config.yaml
d_model: 320
n_head: 5
vocab_size: 2048
norm_place: "pre"
rope_fraction: 1.0
parallel_block: false
init: "uniform"
init_std_up: 0.0384
init_std_down: 0.0
optimizer: "soap_variant"
lr_mult_qkv: 0.4
beta1: 0.95
seq_len: 256
dataset: "wikipedia_en"
Each number is 128 + 32 x the weight over its row's rms, rounded and kept within 0 to 255. Layers, rows and columns count from 0. The size above them is the row's rms in percent of the matrix's.

# layer 2 MLP gate, 832x320, rms 0.142, rows 265-281, columns 64-127
size [ 98 104 105 103 103 101  97 103 104 102  98  98  96  99  99 100  99]
[[153 154 128  86 134  97 143 131 138  99 110  98 169 139 187  77 158 150 132  69 153 125 129 139 118 126 180 125 151 128 138 132 106  61 114 138 143 103 110 103 189 115 145 150 155 148 176 219 140 180 154 153 104 125 115 155  64  88 155 172 149 139 157 225]
 [134 103  89 123 144 113 105 188 143 138 144 152  96 141 112 127 151 130 104 143 132  74 151 139 135 163 141 180 140 152  98 125 208 155 168 102 216 150 134 170 129  96 142 123 141 102  93 115 165 110 133 165 123 137 119 147 105 101 109 117 167  94 127 119]
 [ 91 115 123 163 100 136 180 167 148 100  96 150 153 199 153 138  88 140  99 147 103 111 176 153 103 151  86 138  69  60 128 148  79  79  91 125 123 120 105  85 231 162 111  86 115 149 106  91 119  66 143 141 102 125 150 147 120 183 117 137 118 164 133 180]
 [175 115 151 109  73 102 154 180 103 106 152 116  81 163 161 110  82  99 167 158  93 104 168 174 129 143 107 167 175  99 140 136  76 130  66 134 105 167 108 143 113  52  94  89 105 114 115 138 105 176 106 128 177 179 116 138 104 129 117 159 123 155 117 200]
 [137 131 115 121 144 213 125 169 157 200 106 170 124 127 109 173 173 194  71 156 138 119 147 128 133  84 118 123 145 125 138 135 165 120  59 155 160 132 149  80  98  67 144 163 102  62 124 172 127 155 133  89 154 136 144 104 156 157 188 118  54 157 222 112]
 [119 150 113 155 129 115 145 144 162 166  77 169 217 108 133 130 123 131 160 146 176 114  75 170 189  81  91 114 106  89 134 101 106 154  96  98 163 140  69 139 107 133  82 129 178 191 114 101 174  60 126 138 124 150 148 137 104 177 175 142 171 107 114 122]
 [ 77  51 139 117  92 126  61 127  87 114 184 110  64 154 114 134 146 100 112 105  42 102 168 114  74 139  96 137  51  85 129 110 144 158 152 116 167 158 153 171  69 141  77  89  98 108 103 141 122  65 157 150 173 162  78 136 138 173  92 103 191  74 123  77]
 [152 123 130 151 112  73 107 130  46 105 127 125 115 128 132 148 150 126 124 129 139 104 137 100 128 133  89 130 145 125 114 171 110 126 125  94  56 139 153  84 157 111 145  98  44 118 163 164 147 142 103  94 151 130 131 136 106 177  82 155 152 100  87 132]
 [126 196 139  93 114 128 209 104 149 147 122 125 169 110  83 180 113 145 114 124 141 139 111 115 139 176 132 120  85 146 142 114 153 143 136  88 163 155  98 107 104 110  92  96 134 152 107 119 130 143 124 206 139 107 123  99 145 186 120 132 146  97 125 106]
 [118 110 139  92 137 123 189 143 124 155 115 111 129 168  86  91 186 163 193  81 135 125 128 120 109  85  96 142 110 126 123 103 111 137 148 111  65  85 119 157 128 162 108 164 127 138 136 120 128 152 133 115 125 134 127 152 107 146 154 132 115  78 170  79]
 [127 185  99 163 157 169 152  83  97 159 121  89 146 100 201 128 122 113 144 124  99  92  94 139 159 134  29 155  94 176 126 142 121 104 137 150 138 126 142 138 136 126 146 152 101 197 118 141 122 134  80  99 150 106 125 146 131 151 108 144 179 162 156 149]
 [107 106 167 119 154 149 167 121 150 115 104 121 118  82 157 121  98 125 138 156 152  88  54 161 137 163 145 139 170 113 106 129 148 131 138 126 151 115  45  95  77 112 149 109  65  97 114 138 177 156 107 129 151 185 104 145 121 182 117 237  91  76 124 134]
 [127 126  86 106 135 117 149 106 148 141 140  78 147 115 110 156 115 111 145  62 105 152 175 117 136  97 129 183  93 112 175  70 135 121 129  68 149  74  97  61  61  85 116 184 178 138 119 105 162 120 145 128 135 162 154 148  99 162 140  57 152 169 111 157]
 [108  78 142 100 137 128 174 138 139 105 130 120 122 175 127 114 144 161 106  40 184  97 138 125 126  85 121 107  97  92 124 180 110  94 145 125 106  65 161 149 200 141 133 146 150 155 119 117 143 173 151 145 118 197 160 128  99 163  55  89 145 104 172 151]
 [ 84  73 136 105 147  33  44 128 121 179  86 158 138 111  96  74 169 163 151 130  69 155  82 142 109 162 110 138 115 178 144 151 130 157 120  75 123 153 110 115  71 137 141 146 146 104 153 166  85 159 165 121 104 152  65 127 121 131 154 176 133 100  88 140]
 [ 69 100  77 156 189 178 159 108 170 143 108  57 136  82 113 125 170 145 153 180  95 156 192 179 133  92 120 113 156 106 181 144 140 159  85 111 139 112 140 161 179  50 156 145 136 135 108  85 104 152 132 143 125 131 138 125 170 142 168 119 124 139 188 111]
 [160 119 144  91 153 155 156 163 120  60 113 138 138 107  65 111 146 154 151 189 100 169 157 151 141 138 129 134  60  89 166 115 112 202 122 133 177 126 159 121 114 147 181  79 121  40 133 138 116 137 100 130 169 173 120 120 127  93 133 142  75 159 126 172]]
# layer 2 MLP up, 832x320, rms 0.146, rows 265-280, columns 64-127
size [101 103 107 101 102  99 103 108 101  98  94  98  96  94 104 100]
[[102 130 157  98 167 119  98 109 188 157 105 140 107 136 154 139 113 105 140 115 120  66 141 113 130 168 141 164 120 138 128 179 100 139 128  85 135  30  99  85  87 132 139 159 114 153 149 147 115 146 162 138 102 151 148 209  86 143 135 139 139 200 200 115]
 [ 90 143 185 113 172  55 109 177 130 212 139 127 100 104 129 108  68 140 134  92 113 106  99 168 146 152 104 166 118 125 101 163 217 122 107 171 167  89 103 156 142 108 162 116 121  76  93 132 109  71 104  52  78 141 130 117 117 171 108  91 152  92 151 101]
 [127 149 133 160 134 122 139 106 169  97 158 157 129  97  59 135 105 128 153 157  69 130  98 143  97 190 170 146 159 131  89  66 140 129 169 145  76 100 138 126  63  87 119  92 127  70 113 123 111 171 166 184 178 136 150 113 135 150 166  98 106 166  87 179]
 [116 118 177 160  93 142 158 145 171 148 154 170 142 113 157 146 156 139 173 139  64 143 109 124 141 115 159 129 110 129 139  95 101  91 117 166 138 138  90 179 177 152 159  90 113 118 126 135 130 152 118 124 133 125  96 156  69  70 184 120 108 151 148 108]
 [148  87 153 143 113 123 141 153 159 115 169 178 127 141 107 182 178 154 158 168 193 157 110 128 115  79 140 112 169 156 148 154 153 114 114 141 162 132 141 141  54 133 120  95 110 143  81  96 107  72  95 141 146 185 104 105  93 121  94 125 107 145 155 156]
 [136 121 149 148  82 138 135  98  92 191 126 119 189 126 101 103 168 195  95 126 163 140 194 118 152 109 132  80 143 146  80 132 136 111 195 126 123 172 111 106 104 161  98 126  61 176 145 128 149 126 139  93  92  92 132 162 119  96 183 124 125 176  82 142]
 [101 107  88 101  74 155 154 137 121 146  97  95 167 132 132  97  98 140 170 159  96 118 158  93 104 131 134 151 192 151 112  65  95 100 155 111 104 159 115 181 155  91  94  74 149  82 181 155 120 165 117 106 156  89 123 134  76 195 110 147 151 137 137 142]
 [156 119 102 115  53  82  77 204 179 177 104  91 141 133 113 133 141 158 110 131 129 126 134 151  90 126 122  94 167  81 123 126  73 166  73  63 138 149 126  77 149  89 143  81 115 146  71 147  92 125 134 116 108 138  72  61  89 158 111 139  94  86 104 118]
 [119 143 167 122 158 117 144 163 143 153  98 104 135  83 181 192  88 151 109 122  83 168 131 238 103 161 201 109 121 125 150 138 168  86 128 173 129 170 160 135  52 153  97 121 141  98  82 157  93 151 124 105 118 144 110 128  97 185  96 144 175 149 124 184]
 [193  80 137 106  73  63 143 125 204  39 111 153  86 198 150 154 176 144 127 134 160 102  74 103 156 122  77 138 108 152 148 101 136 168 131 139 105 195  89 163 163 133 110 126  54  63 136 117 119 119 149  90 158 131  99 132 142  59 153 145 147 115  96 113]
 [161 126 104  92  84  72  94 141 141 147 157 120  98  66  88 131  91 149  74  93 167 158 176 143  89 133 129 164 134  93  68 178 116 168 119 121 154 115 161 117 181 149 109 149 142 164 140  25 195 155 106 115 103  86 104 127 189  86 135 120 167  90 145 132]
 [134 165 175 117  78 148 117 155 134  97 128  95 145 110 195 159 136 158 131 139 135 142  66 175 121 145 130 152 239  56  94 144 113 171 148 152 139  84 160  54  90 112 151 135 175 152 122 171 158 100 173 124 135 158  67 158 169 177 143 122 107 116 120 109]
 [114 119 180  89 225 114 140 201  69 129 130 102 162 127  84 146  90 160 138 108 178 137 175 154 132 155  59 149 157 188 130  33 114 124  68 122 129  92 118 141 137 139 141 103 158 135 101 179 173 172 139 114  99 167 134 125 160 163 121 186 138 144 129  73]
 [135 144 117 137 169 138 175 148 148 150 196 135 127 145 158 154 157 127  60 105  89 126 132  96 135 159 136 179 155  85 130 131 133 153 155 153  75 145 123  55 128 140 138 115 123 118 191 135  83 100  79 141  91  85 146  89 127  46 138 162 141 124 142 100]
 [ 89 203  88 132 127 106 174 164 143 108  96 185 155 115 102 102 180 130 150 152 156 142 108 140 116  96 141 163 103 130 149 128  87 139 152 116 148 124 125 114 221 153 120 125 162 123 159 187  92 126 162 100  71 165  86 114 119  89  99 163 113 129 159 176]
 [ 95 112 146 125 130  83 137 135 196 148 127 149 117  89 123 103  98  76  44 107 153 110 128  92 137 113 167 203 121  94  39 153 147  94 126 102 145 117  94 163  58 123 118 138  94 131 128 200  56 140 129 114  61 116  99 121 116 104 163 147 100 106 152 164]]
# layer 2 MLP down (transposed), 832x320, rms 0.135, rows 265-280, columns 64-127
size [ 98 100  90 105 102 104 101 106  99 100  96 104  97  97 104 101]
[[166  22 142 140 123 161 134  88 159  90 153 157 179 119 117 143 116 145  96 168  66 187  98 124 133 109 148 138 150  90 135 134 168 132 133 158 154 147 120 123 137 175 119  82 125 104 147  63 202 114 108 130 153 154 104 100 146 168 161 128 100 107 133  57]
 [177 150  83 125 133 117  47 169 190  86 146 178 174 105 148 137 132 156 151 165 115 180  76 137 129 165  93 120  94 100 141 127  98 159  99 110 127 147 114 152 149 191 120 146 170 141  87 139 127 138 107 112  77 152 155 112 165 138 149 138 159  84 142 121]
 [134 111 153 116 142  60 181 144 116 123  79 109 144 131 127 138 157 103 129  94 149 128 161 111 202 133 128 165 177 120 187 128 150 131 101 141 154 173  74 112 165 177  87 108 110 100  88 107 144 148  91  88 113 153 130 103 119 115 118 158 140 175 147 141]
 [117 167  86 125 172 202 121 116 185 108 106 104 107 151 139 182 122 134 127 139 130 123 146 136 196  85 141 145 128  99 130  90  96 107  77  65 122 211 109  94 143 177 149  92 163  39 121  96 126 140 114 111 121 139 104 102 137 127 122 132  95 144 166 136]
 [121 159 101 169 139 151 109 127 128 152  96 151 133 138 166  61 120  91 121  89 101  53  98 166  89 151 144 155 116 110 175 140  87 181 125 134 133 165  53  61 150 131 144 139 163  91 124  99 134 152 129 141 181  96  94 161 132 116  96 160 163 120 138 162]
 [164  62 137 174 135 122 105 185 148 145 156 157 126 111 113 186 106 135 164  93 100 160 105 141 189 132  89 178 124 183 129 173 183 128 110 142 101  75 129 124  94 119 113  99 154  94  85 129 127 118  91 112 167 163 115 132 124 186 110 123  68 133 173 107]
 [139 108 140 142 135 147 117 185 154 143 131 123  92 144 143 110 153 100 189 102 118 104 118 152 143 173  80 128 112 109 173  93  65 128 141  75 122 101 155 171 110  89 152 144 150 150 148 122 151  80 153  91 152 161  90 108 126 168 155 145 108 135  73 140]
 [ 77 154 105 153 172 111  87 169 135 147 127 176 166 145 205 141 119 147 151 147 126 154 131  90 169 115 145 111  85 149 124 169 172  93  89 176 136 156 176 169  79 119 138 111 133  95 154 181 122 171  98 141 100 175 144 186 131 154  84 117  86 151 171  71]
 [102 148  75 100 125 108  74  80 111 123 119 108 122 136  46 138 142 156 151 162 112  67 130 171  76 129 177  96 133 156 130 160  93 111 166 155 145 129 124 108 119 132 112 106 143 103 162 101 107  61 144 151 131 128 108  75  79  87  87  87 148 131 148 169]
 [ 84 147 132 139 144 190 132 110 151 127  93  69 152 129 135 181 148  93 119 170  67 168 138 174  69  83 184 153 150  55  74 134  79 115  86 152 137 134 106 161 172 140 148 138 193 105 121 107  85 131 165  86 124 148 139 115 127 158 111 136 147 116 124 160]
 [124  62 232 130 104 122 180 128 145 115  78 112  66 115 167 141  84 114 124 147 144  37 119 106 130  95 160  80 169 143 142 112 150 107 158 131 110 143  87 155 100 127 119 119 108 111 152 121 120 120 179 130 135 126 115 153 117  96 135 142  97  73 128  58]
 [179 165 139 114 193 117  79 142 126 108 154 166 113 139 120  37 134 141 167  94 129 139  96 106  99 144 142  78 120 106 140 174 154 193 164 145 155 190 125 154 113 149 101 130 141 159 105 140 103 191  93 112 100 124  67 157 128 121  89  78 118  85  96 133]
 [133 130 147 123  95 100 113 145 122 174 106 128 145 113 122 205 157 131 101  90 123 169 125 133 107  89 154 105 155  61 156 146 135 142  98  98 112 160 124 138 116 139 172 112 125 144 154 211  99 153  79 121 195 153 158 122 193 144 148 145  89  70 132 132]
 [128 147  93 106 111  98 121 163 121 112  89 114 155 103 155 115  87  91 123 155 207  87 154 143 107  50 105  64 119 154 105 162 161 147 219 133 118 125  95 180  96 141 110  82 115 112 127  94 104 156 154 153 169 153 140 143 120 191 148  76 114 150  99 165]
 [157 131  60 138  65  75  90 137 178 149 160  96 113 132 120 134 161 148 101 141 104 120 104 130 149 164 140 138 142 161 133 132 129  95 102 105 172  70 153 142 128 112  87 132  85 110 104 174 158 125 101 124 135 142 106 109  82 129 102 112 133  96 105  46]
 [114 119  99 121  93 148 161 121  96 110 194 160 110 122 107 124 108 148  96 122 155 109 139 173  97 145  92 134  98 184 115 127 162  90 126 135 128 192 139 129 171 129 124  70 194 152  56 168 105 125 152 142  92 121 145 140 172 134 134  90 145 160 122  98]]